From a checkpoint of a small transformer trained on Wikipedia.
Size: 8 layers, width 64.
Architecture: rotary positions, no biases in attention or MLP, local attention windows, capped logits.
Each number is 128 + 24 x the weight over its row's rms, rounded and kept within 0 to 255. Layers, rows and columns count from 0. Numbers have three digits each. The size before them is the row's rms in percent of the matrix's.

# layer 2 attention query, 128x64, rms 0.19, rows 0-127, columns 32-63
058:146141124139135120129114099141122136119153112105139141114136113143116179088105177168099120162104
085:137147155102134127159150155147134110106112089145107129121110134152113187129149110092103139156101
107:111137096107146140127103122109189130109112153131110134088115145162136100134156121092153087142129
116:165128075113150093163119164116093148137173099149138146190128114119126148146119107139116112132143
105:139155116124108169172124108128172134151115129129135125128151119138087094140101138123147165148118
106:165128129152088156113135095090113124116149125101135171129161113139120124151149140126141123095113
097:116088128089149147165119140158106098075121126172114138141157112085090150163084116112153118115159
124:151140128137146177105149075174142107121148132138122123095118111152088103171129100132110127104135
107:119149107104155179173139147158095127147167151126087153150164105078132118134126097136137155112117
121:108144116142158107135119119136110132132125086114163114142148134125139096169155148131170139102128
085:062149166096134169137141126153127153143125157108119131086146093137097103124118128128113097174113
096:138095132130113094149154092167143094148080113127100084153106149147154164136107135130131109125149
086:156099129163104105121120132113141128092126123092075136170106119137155155192129120147107130125113
086:130135131107107124083082138095120114097151169045118144136137148136083163113155146127122123131107
105:137137127127131126141057130140133167122119111124134063145140119085145104156110129109129143170113
099:109154102124135103123099119090114115120184160149164125161114105110137129129128108139127131170153
098:157113135086137111150147088097093175158138132144114099124148086143112084138098115168153129146158
100:116093098140153104132112159148143135126141151137131119144140069118149114105146124122100126117091
087:125148125086162132117102129150120126124144156122128088149116114157130112111102108101125096131126
106:186101164095099172142154135117112155124136111095150145139119091114097141145130160130142180097147
112:084140164123113156099146114158089136122144128129089142087189122116136105151109169146120083099158
092:103113141146130133083160151120115133133076129118117135094131094149103131140135119173096126135150
098:105092158148113114097135145152141179100121108113127151127112140161101187086137105119121117115149
097:097144153152088112095142151133160092125120120127141115144116136146130131104147106166135096130105
100:138164120131146130071151142161113092108131142097141125134137196108139127125094148107137067126083
096:115104129163108114082100176144145108129098158078114089166097156164138110081145151108134125161116
088:146107145196125138119161107126147123105170138144117121116142111098153098166121094144122135124109
089:132116110139120122118149073104122123091141142115167094132125125106159173124114157145157119145139
094:134075126149117127140125133130132131148126132113127109140155183127153122112140078095105115131180
092:067137108148131107143104181112137151086181143101140129105148130144159126123095119090128116114141
116:101144145153148143164098154100111120082138111123146121167119101112112117155144124119131096129137
091:160151094133112119090122091129108124150146100094144173097107152124129144110121144135122133142154
066:153112122133098123143164109123112085173187138163118145156119085120127160127107090125091152148147
089:113132162157154125132150156136133132101105106132153136122139145103140127156089114122128110136125
093:149162113154160132140110168131156124102143123122098112125159129149118101109107190169123123159134
125:148126111108132136151095117100140099122113160108121150144141133110108105153095148159132142135132
100:149143104163095108133103145177091120134158143165092117156128076110160124138088118171123132124164
103:145133146169115118118123139117096135092143127105125126091098151157075113112147150100093118165095
082:139131140074119110151130116143102116101155101141139116151098114064130136166139151137122139156107
109:098117080077127194138126071120145100136119103138111107143161126108140143118132150123120114096153
100:149154130090132138120087210128122117121090101149118124134176146153146116113155122144141125147117
105:151116109127131105106112181159124142110148108133127099176115140122120099121158109132144128151130
104:110126127148148095183141140099105129099169110157135137137151129097087148121123179133091135155144
097:118105152124090136112140097157113111126120092097154068141103142155143123114161154099124155117117
120:130119120086137116178163162099095104131156104114125139156116125101128118160118103134111120157168
094:149103123104140099181135122144105155140120140160131127118074109132114142180121131128111094145118
095:089096086119122147141151115138107143149103170155156160082126117128146150148140081126147101130099
089:122126169146105118109113165104171123123096112162098079149106151143162102129162148127168130131115
096:120118162114096202148090111124156127137135109119119153126084133118125104163116104072165159140122
107:109126105121112168119137090108138092108127139140135124127087163130118133091148151140169085159075
104:120123148164118148138149157145125161165166115049141168141120116110165144109077118138140115124157
091:141090154134114145160094179149137146142179113156111099132123148176155145100118147118096150105127
089:157139145095103065110114136155086141116131122135137125071118116119136125137138127137138146138118
102:131110138169114109144114124101085172149145099162136146169146147166160144115142141123170151099116
105:135116091134164097140127144147137122147100147164117100114118093094146108154089123119117145163149
099:121131093075139126144118103181163122149100132137120139153136132166120144204143129144159116110160
090:129127125167134090098108103102091154106140106114133145134137110109122148140132152136110119141088
089:102149116082150114143156166138141088103136129130129116149133128143119117159110126121118145147173
105:105070151094107104138141108129103134166112117103104101149100124133147157106124138116069120100152
092:073122156117136088110113122094135171156132151120118152099144085147130130122121122137117177136116
076:121097131103126105177124117126119093136139092126127102139164151153148110167167144095116096171116
092:117146123125112115131119085102128142132191087125137161119118172132136129131127121131118146185131
125:142150106095173086188086106134105108137097132130120126096109102099122152143110124083118110159117
088:118155124116147150144168110109123142113112126127084116123111132140134157146136134129206136146116
109:103157142118151134111147110115111099129112080087140107116118140105143075145118114132139125099181
135:144111103124104124156127161135152121131156142173121139140134101181095148118156157112127138146111
116:131137155147097134086132181140148121132145140114124177159149138115130105162109090145145131096133
132:136106100146126107158125132149155166132137119159107127153119087138099172117129106109102152187092
116:116108085109113110133134175158120114145105113143145134115075119129099141149126141116120126166112
108:114131101123119161091140083096153124097159109142135111090117129139184102124118115127170077087143
091:145136114106121121161155125112165153101124153116130094148117080078104129136161123153088128150105
099:168125146102108130145119140146144139123142120124091082174127084097154152137113097138138148158096
086:123151103123086146083146136096140151130113115160112129144106107126154144133178144128090143157146
092:150133159105091173149108115116150186113131108131141104111132131160096127140173115117134145115079
078:090113160159126139100117106128099142117133113117141109119141126130101108130150151132171148099161
087:126123138112109188120097116152131122121131112134098148117134162165171123147116154116142176116143
095:130089131137121138163139104100143105178182137144086147145111145146153172107104097108145172129099
095:142154119096152096118147125121129117099116132142111151151138098124113075096114128110107075175133
096:134158115193123115136140132138168066129138134124118098104114091155115092107160165132130145125078
096:132099126163136177125116121137147106098131183145087149147104136104107079142146138153108144120123
098:148119115106094124121182117128131146093107147154137113156144143166120146140121146146115158141130
097:109120126108146161126140127140138149120142160155072098142143141117127151127095110086116109118110
102:159131107133160137130111134115117107156111102201136106108078187140140110111134141146158155091127
090:166120155137098118165101118145166092133138114140173114147116153136111118124168155104119130111136
095:120129106145082122135082116164140119161084107134152146132116187149120163144124127094145134121094
094:140152111184140132147115107086128162138139154160123094125124106123152105154121144116163152191153
097:135112113147109088156204126144119123149124161158134108140119150095114148166179115123123126120151
081:139147147177125127135150154090111063101147141112138134079142119122102117113118156147132122150084
106:172152133122113185148125114161142140132094124124162120172132101197168137112114139129156141107104
105:140156135100166075121141104127133128074160127160112119103098150094122115124112109138158117169134
109:122135121148117154111119177130133121144152153189078103157139145112107112116163123106158171119133
093:090129166107128126137133154109126165178118138119131096099142182128140091123150146141103117096130
084:137083129149113114158113138192104155080152109122148123158145106134101152137114149121097151134144
096:104117088124134157172141157122133126128088107088121162146097099114175108160141159148138152158126
101:082138126139136131149125134128067151148153125091190105160129142134161169102146127105117081140156
096:130145113110150117100130153114152115163100155112156075156142150121108144127145151113167126154177
178:156095129119126122135096119154112118125152168162098162150115105131150153118106116115101137165097
096:127124120132123091127125148157166109127072101070122107137112123088085109138120123118094161132160
130:096164131085111123116104124136134104126072088137141114144102131122153053130148162129161120114177
092:179108101105141126165088096112106125137143108118156149095122131136147156142132151181109096099130
118:165140115077126115151146151160103154108139090129105140147129097156126172153101093153101152117134
114:135106110130071119117162090135125162119108105140187109119115108140119166111122119127136137135108
099:122117082147101129162068106176155089109185154132121144113099095130113148141136186111084111157121
100:115124116098089136134163093124129127099103111158102110124131135112122093138126104176146131125134
090:092117123111129113097098136077118086141138115116124091156137143095135104142134127098132108151181
091:143109125142090157118145122144093120091092079082152128130103151100122167156123133109102136113140
119:164124101133130100152109180132142137121147140153100163158100071131124179131096137117102139168092
105:127124161109119132145144123149113153154119125112125148078121076121142126138103153124148138084168
100:134106150102140079137116132149151113094118149135121096137138123148139162117092096140105143112096
104:171122108136144089155108091161103173166134116131100135121143101138142157123112128161118184132165
091:138107114118128137094178159152133083134125129132142103089111104092116085122178100117102101136152
107:112118157097117143067116147113143144128116101124150126112143151152089123119164140153207137129121
094:180117112138128185148138098149175148140143120145170116118101127106124170138091104084140156110129
091:143110145127100141133099157152148170101078155133122097068149139148131123151168121124115136119091
095:117097142135167171115176110142119134137170122127160153138131120133128160141162102129102139134112
090:129107128135103117066156139142168110126112125135103111153106180169107125162127130112120125153116
095:109157115100137094117138116130109153121146093133122162132131140141138154100075122146107119202104
103:180104153121138160090068143118078106143104142122097153145159095106134142164120129114119141114129
095:126122141150108143148160140126147137134118151144095134156167176146175169138125084119148148120111
092:121147139124124107089093135121132104136088178124144138073165109150117132109121165151143088106137
092:139107166161114128107169147151131143112153147125135156148125132083165103162138070161134107128130
092:121142160116111140164100146140157121143119089098102103143137103165117113155152106137115179123115
091:133154143132108118112137099137097109159096124122116115089125069122098133170097137086098093120120
107:096101107100146178118117190147146130143128090126111117169108139138180140119131115124132116134132
101:119155146175111176124136119133123149110158166158131130109155159133178113133163141175117128137084
096:128131139100133147136136152139171121152123102104126134104090161147120115129114133136145122118122
088:142049155089124111158130149108155114119131120128149130138096130122146157150144103107107098124091
092:130173102128149141138147164134164142119125123131122089160115122089118117123165123132142125118152
# layer 2 attention key, 64x64, rms 0.195, rows 0-63, columns 32-63
159:098141122139145160074136105126172139130121174120146102115164149120152115124156109115133140081142
104:140089130088081170121149097135112130163137123171114107147146136113152111137097120150163103108126
105:140108131116116175138144114146090139088139095142114139168113126105117173193113148146129131106111
110:098138196153124118104164190142146133116105168126102139141154153152164099108101110122100103157151
108:114129176155103128093125137085156072126139155120142125137116162120151067113126138084122129135081
090:105174179076120120149152156131145091151112127098100140163110167129121115113140131129157125100120
082:114114154095100103110115129098137146096089137160125131101104134156125102144109165126098108118168
099:104110130130117114090144091090160158140127123084166129112159104134143124117159138108089166113121
088:158159131134145087107090110107110115104161130126143117118181148133097076170142160106144136137132
101:114100109104152136139119113133132090076079157119118128140088131121104117182115177094121106119155
132:128117134138127111182135133127122113106122123155123138181109084103119155175090126171106130179117
090:108176100116139118113148101113143103125114154154128132102160185094129105117124092073138118110149
109:159148150149094092128103093124122087087138133118122113159132119109103116133102105107124096167127
091:174133142160113114157118160150108143134130160131150109103134126114172173178116136148125140113136
097:162111100120108175155111109140131131137121078101148175108090146152082157129128104139137121074106
105:123167096088164173108108115155135113162146116134146160132157155128134109118163117114083141098144
103:083167161129132143128113130121149143119151164125188099123150143126134127095136078143109111111123
108:107104102106120104139135121106139139162159121156172153124093184138137122140127119118143107148152
092:134119085160149179177146118118099170126154120093134158124128149108075172138137116106126099185134
096:103126137143135101109118099127134120133099159084100093160151156104116156133128105134103118119151
102:122129104091182116143147142126180168091115122113110143159114110136104151110173089110153137118159
090:109143105117117122080109101134125150129139178091159137140123125100139160155150120130107109152130
100:119096113143112122096120101103152112137108166133138110110099126095123088114098129065111134167136
088:144127109123136132105137109092131097142051112151150134098107144086132133128143159117125154140139
093:111132123096113103137125082119142136146121058127061094148157139116090116140105105110115116103121
100:151111126139096123151158130143114112153138164142129087132137150158113133133100194125110099108107
102:151137108076122101119100143150121133101123127070189146118116119114104124185172126088136111141124
090:173119127142104141147113137157145161118141134127142100136106104102174123168107101129142118134163
088:113111115136121133054084127117124134128117162138120120124141140128137136131140147133124165114103
087:154133116096112142122124095135080085148119099147134068142149121144096147147102099126172159122138
101:142170119168129153145084141181125144141108085162118140168108109135146149114126157089154137110090
099:165106115132098099139098115125080163152144136192124126159115111130122146135129140091056102131126
070:119139187143101128117128149148124107076123124149139105116147125125107100130139142125125117130114
106:158147105120086138147128125135140141089159088173139100144120116176104136152148176106161141128106
093:072147181129088139111156123107150140104154134123145139134134159135146141155102143091137104148088
121:140101134111100090134185144139105151076126097130145125127088120124106155150132153137077137143113
125:129123127114110108139109133174122101118104163138130107114120126131112134186090141119159108183108
106:142125103115126169123113117078126120136138099123125120105111117098103149121110140099135124135139
112:115129127135118123152141130184134109104101126124138147160098095074128146129104123156080114131162
104:136139174106117150107138117148105154131144136096104146071147122157121135159137115107155151120152
099:115167120124117188169161107121102144124134100122138109161111111159151092167102164126179143106144
099:112127157190143143148160116136113137145103104139121146111129116124114097178117137139133135131108
101:138113150180136096146122105144092106124154156131110131143119093118118149161107115140118144124112
090:131114136137098147101137180151089116137079149114129105133103106133120075114124105142115120142099
114:124146111119143130089131106117188121148145132134120103107177135096141096113150130118160151081117
094:115136107169095149081126123125118156129148136119157104129187143109131102085140131102173131115157
099:148121102132136164141086170088115128120117123113126157120122135102138137066101143152129121167166
102:137162132077114125144147120169093131095093077142147163149108149159116164171126124099135115127090
089:050150124094124140177129118119144116154113131130120142112147154164122121091141099150108108128125
105:116139152115118123114134123153107159124172086118140193088138105081123142137129179159129142137156
100:116136121129137155120107136093156105157089160123131100115157120162151110134168129096125123113147
087:130156141121116138115128088117149104144119131159122100091122155115109106127160104133118109130147
091:149116131138141137137146102100113185172125157115124100097153167114089097093150141107185120091126
100:092158108141145168050149123136133143141125167136123125125121157165141134131134101130138084116122
099:130114104066149142124093127138113156139160124104143129115093127114113136173136129118131163140080
091:149106128158111128148154108134131166099098120147140150143162125116142106117094115194143147160142
096:157130117116130093105130100090136126167129169144192117100107150125162114136101126103115175151129
088:139093137107103101118119089112101101101152116134169096137133102131142112131162145142148146173093
094:132154167143183111132115140145130112130121135092131148092130109114112129091088091148132145094131
099:163160136121137108150117107129083139088136170108135129129117137131140160101113140116139137173101
081:115146130083135151120132087123167143153115127115115147126094119142113125130115176153175129146145
083:136104074140107121167125139154101112122105115145151142097134106131138150142148138141153100134154
100:116130115135131128133141140133081136115149126111087152112129167126144093093131130160098202118124
102:112142108108119080128123145146090114096152150132168119096112147137145147120127168160079131159162
# layer 2 attention value, 64x64, rms 0.176, rows 0-63, columns 32-63
098:170157125149099145111109158091138128135156149116151092152154103133121103121132088137122084153097
112:117115119147071140165095084115116147109161136154171143106127126121133104126137148121152142172134
096:110163101094089117169128134116126113167123152127137137137123130095140149117154134118113137177123
100:118105103146130105130127111133125119116169148144106113120093137098165144145129184156129147113160
094:131101179144125110151141122148100073111154112138193099115104128130145117130140136056127121150126
106:094135119142085114096134120099133148091129121141079126116120109169128127118120106121065062144128
101:141118140146148127124140149123135115162139115153082127094139071142151121144119166125093168147159
113:163145112127088108149114128094089087137118137106112119112127125162145147144173156122124166145083
105:181125098142108132104109137127138149118134143098136148155095141139115157142106112120141132160146
099:114135115150171091062084176115130128136166132107112101089128127118159146133148164163124112147108
105:157100129132140143141178118136077149142133096076164139108119099095121149138123130151112132085135
084:165148103141128091128133119109148088124165125127124133171183123119117132099109117162101139132140
113:153136125146127134143139098110133152130110126104124152124156128112123167153164151134116127073119
106:144162122153167118129089116115123138136163141157134096150107117121068129102156145162122113137194
111:097138097129120113141092170106146122118164106115180134095136151107129115131094137143122153130137
104:139124170135126095088157108100127143106155172127127148086136134165108096133148084123109139142104
115:163131159146101116124091165138108123120157119183105137122130164150128166146122154109138140116121
099:073145158077102134149136139123118157113095118128118134153115109082137071124124104121148128150164
093:168108119170146132070128191169137148112113163132126143126120133105131133117113136127109150125121
095:087167110121138154100096131142142137132115107119128130121090169104152121085156136131149149156096
089:111149150124157141144116142076113152124119152126172128147128149098089135151133113114117109182099
113:120107080146135088176147130150147140119108149124125122153141160083081133107120140154139115141169
097:114130108077115127118125097138067106129119139116128125173134088118122134164150177120128154130107
092:149149141114135133115147172129084090157114111097082125153086120103074092115123137167141126079122
090:099151124163146085140149127118130125139078145151151170129086139107134081082152145112154081137142
109:120092133123080126165128134136116143160112095169088136120117136118142124108112160163148087151150
100:203083143093158134144097122082143106147130151121154155145117138132131131110123142155163154123168
104:151127145114118111167139135184151153164126109106144138124151152127109076115108157148096148139099
087:113152125155064123119144135143083116101129142093127124148124161102134115139098100133111113123121
105:145121134172146185143128124117137110126088121139126152145080149105148173166134090123082092111140
101:129166130106107148142131095140119167124183136113106122147138119126093133105119140055118084121158
105:132095104142150170117105115109154176110116089095130117113108124124140069147122142109133139143121
096:144100100146075166115149158068089119140140124120098111140128144093150154120092129115165114132116
083:132153114088127111105129124095106118110220142105106105138137138125129107178123102123130149112156
104:130103140126115104153152150102113143166135139133165174118113170149147162078109107106153139115156
086:116109155128101155136163102099079109111133108202135130123087091161140119157118132155139121116106
104:150130124146150144115142165178111177121129158138123103122128145117124113110137162135116142135150
099:168162139126147139152106165126126097150157083142145078134113120121130121101157139139120150129143
095:130136143159099144141145179094133138133122089166122145171152138103135141106200085161121144142127
099:160096162121110157120130172123116136086102083127124155103140114097148117145122161109115159116157
096:134135128163107122164161134114146137094118151111133114066114093122130109144101109103111149192136
106:130134086110114112106138115131168133132111127198138133139121154135128106082097149140148158153081
103:135123119170112141122084146159110127117164142128162091094157092097134078108128135124138112133103
119:106158132153152139153120148158116127161112135154148146120098134147130121131116121115122142141092
089:122104121163151106138121119139136136178133119153128125124140116142145103099176197107089083097135
099:143159105146161120136076114085152125139115123183111123135112117075107103100132113153102144080094
099:168098098143115107170097084134130120127147079106135154138146148104113118105105141139122134112150
095:100144160172109111101156123121103149112100123126161103089097121111111083082115133112132130117128
107:169121132136070130127081129123155137133089084092157141131090139093096160161153114122149122116134
100:080163066124159132149107121167122118136111140155157104150129108115087111107134106150135131102119
106:158099110130110153105108104109120141145131115148113115145182138137143131112113109146144083115122
103:137117170160155140099166151146114131100132160133155091128148091163087103135110121126113127134159
101:129127151146117144118132152099099143138101136157136173133208121104134141125118168133124104084157
106:142144141087187104112152100142091156119136151128112127116108119096134128135133093130144121108139
093:106122136067100138129091124159115133103111123122186148104107125156142115135115160138124077097161
103:109113085081141095132132160119142141125110118114159112118109101096102130136141168152112128130141
089:128087146098116157160097149179104134145169140101177116121123132117145105111116160116095143134135
093:128150160140154110167091133140121125157132149115086162140107148111098103128163176129130143113104
098:114142082109087127141129110157105170124164153116114126122157124090096163083129129123137155139079
089:114140124120171138117129101114141179119109117092110138134130122115101168120120092119082091200144
098:112162106166172106105127144129117147099179141138130142115154136116159165149097098117145071112100
091:114148128142129114123164113160145128127183157073157121137157192105121124145145129132106167098148
090:118137159145099119146154153128148137159095159140129117143140165103164108073149138162123112144154
099:141139139136123116150109197101112113137184158104130143150140161128173173128079152145088108113140
# layer 2 attention output (transposed), 128x64, rms 0.0976, rows 0-127, columns 32-63
091:157125127121180130117131132169158141116109122167134143148137154131162146122168119155130134074124
081:150093138104130128097165090147128146151131117063149151109144106174131112127164136118132139100160
093:114155126115133082108125170126116141096087108121105143130120143121109106173158107163123142111138
087:131116110144155140084129084094140147134128109091159135104095108117129106104175116137112157137080
088:157133172089098066122138104131045139119108113136154141114154136139158147136141157135127128112108
104:150134153155136084122082107096136139104123113155117121122096114094107134144121110144122115127120
089:080121122121103103120145140107127130106106102124138129132109131078127103175145155091138121165125
101:109099135135108139116150160123091156124125144107135170136154127141132119144120108136112136063150
081:138107162109119145140133179145146116125113094081122154128145150146119110147116141094096121120121
081:122123136178116114120111133119121110091170157136144129137132137115151093127140160134135158155083
089:125110112119111085134102136114123107147111149127135121164128128136147128127151125122114126084141
088:084117116132129163128091111139189120118124163133136132121151127118141074125114133098132109110129
122:109087111139133106160158160138125127137128136132096140153144122117177129108120123126113103127163
092:151124110137085172118112105121149104137093141157116106137169144140145127109164172090165156076125
086:152134094166133144151104157120153116149116145147116127140154162140125122129138153083144129140168
092:119131125123120113117138168155084127092114120171130131137162151102172122146136145111130123115143
098:134093153109094120127183105179085120131116105115127121126153119132124139126170132143125129111145
089:125112107110126187165113131097100136153150126153140160121097129141161091117160122149096196126113
070:136154088112127161128098116152147074146155126120158114109125120118150131120124141106129123150115
075:137131115091129128078073100108092108122134121143135154132094144141067148139139133173134133119105
082:152113110157102100131143162109123122154112112169094141157142160129148117139141130160126162081149
110:144148128165131191129101158103155094123130130114112121103103137130093094095117120132109134136109
086:108093111103117088148151171104118125157119102107108105134095097150104061140136133129136143117127
077:126125147081147183122129127113117121130131118120095146147106096154085131149080110170128117109133
081:129155129082148117141129123094092089120148136110131176130154159117175144118106109174131128163132
097:146150108131131155134115104091127135148094106132122109110107135117114099153155078123119153148114
094:132146118112116115119128092138192110137137160139148125107102119164129120126119177078124146137132
095:136146131129083126142104156111138125129107103138100105169143144150078077144092141128147082100152
078:152122131170130127154150144166087125123140163109128175153156155138149160141090119151110139116083
101:130166078127130131134127133121099126165136166154119141146109108143118162103116093146098161126141
063:154107095077127118153140110148107161136096101136135106104104122147106148107166158121101142150135
088:146114111129109144140131095089127114184174163107140152098102145139117094133115151101123132123113
077:157090125097177141125147087142114148154097109127118146113151122134142135156135089143138136085121
061:119145116098157158144134111119135144133149172166137095157147130153156162122148150104168134120128
107:114180146089109089112166102082106113124121117121175116133124156145126137123123131102138140165170
088:198103120120109105142113080131050165125094094118114149146141120110139157140161103165119136117124
094:114127159140137157120174146123131097151144161133102148141163148163159118094134142114139121068148
083:139124173106114146118111151136148156148093117121108129131142117166091149133142131145138136083152
067:109112117077092128112123108096158142148144118169124105143129144129122130126169085149172147135146
101:130079123156136095136178149139132120134090123122103100134112114121131093161133125118155135116141
081:123145157159146120102108156137114157146115113118153148151130108109140136143119152142100174063134
087:154130123097157155104153104140136117141076093102094162106109155158130134114100110132136089116120
095:109139111115117096150149123128126145202138144130149142095140140176169116123154168084142131103104
096:170156139108103094132159153139135104122117118112103140146111153135103195139107107156131140145148
095:095143101133126117125165120088171114146110141111134098114120119123147091116146068122161124133142
084:102166087131161121132125130139175127142108147166095135123127148146118147115125111146116087123139
119:096098123123152130138155141108171133147100129133105123137162144157124081136114100088151090106142
106:122142153154140136100136142158096108101131169160133153139117145125137160158085105151102123107103
094:114106134096161157136122154147104152135144108117140156126132131160115138132114134116086103125133
090:151171105132154138121099117058160154143138142084123176116158150135107126086140093141150104115122
105:141101094135131136107161092137181164165132144103119130104121116149114084104141122118134123098149
097:129096147146157106128116166163149117120136158159139133192162106100150152157124117147127132122133
088:109123098164168156141151136148155106125133149120108124121140119104177139115091104114127104165142
083:114116102137117118164156150151105134134155162129125125143117108156193098135155118147114180127153
082:137138147125178135094131109172135087138134158078129143111132073140122155154142103144121105118163
093:120122164158106107143084161092148131154126117107079153114133118144150123104133163122097113111106
091:137100150114114094118186106087127137167111136118140130165157121186134111126166151118159136092165
083:096099124119119153130161182142187120152137143153102109144093139154111126132113118138119128112141
081:094127177095131101098114117107170131150120125111138146129144116175126172126121143104121075124147
086:120162143164086123116099141094105093141148107146142133152127131137148125093118175126102155133125
089:165140088143144163120146084157163138120180171130142134097130136112183152086136110143110160155112
084:116116115143165082168085165135142138095145130170122133150141150113145153119125132119140096134108
081:083137173155143130147150193096140130132108152148136135162146177142156116096117138128134125110150
085:159142104130119126151154131117159104129118148160127103140156135134140100144103124084154150149167
102:111160148137119166128087164091084153117122149114100097133132152133091103104101136150143111145133
128:141112168093097067134135105125104122113137109114120145128136143151136141142151139075159142121119
098:144155128138126103164142148094100124149117138115115128143161113139118168129121134161131118161145
104:173141150139087128113114109149133125121128113139144084108135106055119127171156159112139190162123
105:126134161165104133111123120124114128134143115096159090154115088107094117136120157107163117176135
125:094126134164130097104111100123101147132154176122093146121132112103147078140089116118119090115123
112:145138109153115146127083111128152111125111145158151080140093118097121093154146156099155161143126
115:118128129140099111127159151104103143119134140137119100141115142116146146164145126169135157150149
121:123147137076124126143088175167110134072114128147120116151140148112085143146109138128104113123140
112:139141150138116131127078111123121118119151151175129112126132132119159145134135164125133132125091
111:105064135117156164122128117124149140161133112109166138150088108121149123117127134127085167164131
106:126130131139081112102138135099118179118133111164155113131135152121096129121142119145133130191148
109:132095118104177083130171121128150151165087152119109099139131067117159139163139104135158118090154
127:143147159102132091079113145111152139115115126155137068123146135122132094133166140140165136108147
129:129141142123137144103059133097118100116139110129150213131139141152165126101134146119097148134113
097:099138094121124117133094125117124119142143116155116169098107126169126133111085125093134079086144
134:111118128148119126142073125188082147113098112184147124161127144124158115182131161124130148112102
115:115118150115113131118114171113096132172117115114126142139116138162101148135136112098111098116131
103:126114156149117144118084155143131103155130145143145122102107154133113121109087159109114131083100
095:123125151123157117118091106100148112146150157128161155083130122154141137145137159121123130106068
103:117104145106177090148107196151101106105117124119114156155160141127132162103145122136109105120120
116:128158164112126129108145169124121148078104083121140108120151174114125112125140102106113140186143
102:144135141091145107122143121189145112092137107114144132114131140096124188126145150140076118123146
102:143115115119126134109111145160123157140091103147139092128108154127168127141188127147137155102106
101:140121128122142082126121117097117137158114135124150092140110127147167129124142096085181091105109
124:167145167134082115125118108100109128162108103128120109136119118149132092153138153094154152071160
106:137114060106098105140119133111143099164126126164129100165132178154137176091145140123159152131158
112:165131129194127170104139167130151091156123103124117178108140161144138127107125132128115130075152
093:136177156110122136113134130124097129096165105121167152067138109119132126112090099159111104160142
109:142130114116141109185133150150125115104138143138092126139099120117139117166089100140099099150160
119:121162161126181141121133118130115119152123105094124156084163151134120127143139111134117088105078
114:092102160127110144126118120103191117120134105123114109123124110132085098120116128061107105158102
108:107116179138116154149132112159120145109095137090147109163138119086121132134125132138122114135107
109:137153104137114107067092107121156125115145088138169162079133124063110113119149148137105140127133
108:117097133163138111147100139138104113155108121134156165179130138138129157095147136125098160115131
079:154139132107118123107129089177120121120154121139151144144089112104170161152118137099140129082150
109:116133129181107187146160151168115152123127139120137106112161134142146099125120112169126130094133
111:170122129154088163102100150151132124106141125128120100150122133134114134126179162155151188109086
115:133110157166157108124129141147123161068119111161130111168138134108110134135124142140173137105143
100:096120138139122187145113124152150104151109075143106125173134094115131112158082153110141119139142
100:118102155156093136129128155075104138164152130122113150116102132150116115112097125108139118174128
120:142143114120106120121102108147171147126122099123161161101121122085070138135139144118123094092156
102:113157162145146129134081106115097098102140139156176125103110143143119102084127169104130103127106
135:138116090116125110161102128147129109160164141112110123157102093144136137117133131128104157139117
085:152134178164086128138129131118119103144098133097064093166154124137116083135110159139163145095143
120:133112068103112124133058119117163111121102129167105144125099124104131112143182116118114136142109
090:131130121095110078129111097093162128114111125125136152142120087139138066167150138118166152125177
101:117150157147102177125125139105127101112137102111121161111130118098133079119134110120107120136121
107:162113178108151139129118155089135166103083129098097105155140152149118127172149103123136128105157
104:067135104077172093145150127129131157123125151153132116112117127169153099114149113139118122173131
119:070093153124141127157140107189129117091091138127109109114126138142126110109124119109128100114086
117:136150139112131134129131134164128111136127157121136079113113135095096125106108143095120106120111
108:109080139145104101141202140171137118156096103129133088145145126117148108134177114115119128105115
125:173135126141161149119157103136139132160138119133117131109151114114112205090129112161121125082122
099:123082148115093110126140089096097134163108128084139132109138129160161081127132143114135143094101
104:098073099128142096101110150122150135131135103151167166146096141105168101112160153102124110117130
099:148120137157111146136124152119122082206146134088121153116126121169116125103118145115120143112123
102:114118138150115086090120109090118146138091104148121107121177136145138120136135143160162152117112
114:133132123112155117134150114126127154151128088102149182081140143097090121125168122157106131138125
109:121099121076185086133127178142140142112107131137123151089108124112083108151144122131122081131140
097:102109136166172126136131126147101141121124133136110140134172107074139143109117103184141117157086
103:178164100144146123110147121144130117166176154095143138096163069115133157121125132143093168125134
101:141148146172061152117151142112101130142118122109139075122122107119087117104134089113104129129148
112:139133189178098123143116127157081135137125125142106106173174098096142142138130148170112144101128
# layer 2 MLP gate, 192x64, rms 0.197, rows 0-8, columns 32-63
085:111134125116126085103096139147128116143151149116105102144118170140108106112121138089108144176157
082:168103134104150119118097131158136098098150152171148115174131146151159121122156105118149137108068
109:157129152127128141144072096119149146096099117155132139128160147177116092127148081111140112180084
098:123096132081132112162148100139105105076142133162153134083129170101090157163140104142110142130117
095:135158142092107125153116105178135145125094143121107149131164100116085128112100161178116111172125
109:156137177125105116097111110088160136123148105102156150110096155124132133154109119126127143168152
078:172116165145116152135062144088159149099162109163120135112109118145087124164135160151121142124122
097:135160103125127171135165135139171160122149123148145145162107136181102135107143173129158109117146
079:111119117125112158170161125120111104180098143120110090136111126174170159117150123182152098109117
# layer 2 MLP up, 192x64, rms 0.182, rows 0-8, columns 32-63
098:106132119120155158142160178193091135151123150120135079127124122122096130158120131122118124111132
102:170130136106155143154161153107122112149139123124142129125144137132118101126093098143145146142114
112:131130146117172157112151155132125143110123084116099158146105149103131113126122081140143104163100
100:085129108105123184148148122145126066137147144159125147135142109150142123176130141146094168125157
102:154106167113100145129140168139208089130135113106153169097128115120123130118141109139142151148128
114:116120103136123094104149104093187151137154117092110114149132104113115163109076108132156099141134
131:091138125145117128133152132158145107079142114091149126111145192136137092148130139141144139097113
097:112133137098129100114101138097133175118089125091112126138147131120118114175092155131128124164127
093:118140142143145108106138132172150138124135126158117124128133123181102158109111119101106139131126
# layer 2 MLP down (transposed), 192x64, rms 0.0531, rows 0-8, columns 32-63
108:100085156156108115165163109116137121069083115108093159164155128151141174144104130166116129102110
102:129146120102083154128153095138149112110140108103119140143132130120157138117111142097138071126152
099:115076128142152132106163139156066134146127095109149144113094087155072143156141139163103158132102
108:149175139108125175124126135080151161158116112130088151126142160168131140156121132065117112115129
090:103119124118075151127143147091139143176141152114154139145119137149148155142144170089160103111113
107:159120145146132126163136100150077131132125138112136101140178118137116139129141095134112127160152
137:123137117102151160096163104119139144133100133121137104092150128107158150086134089107128120106124
094:142104132168194128145152159135160117140145198120141139147148138128130121123143077105181149086143
094:152096128160124102135121126149121124164148122112122125152127116127132121153139119160104099168117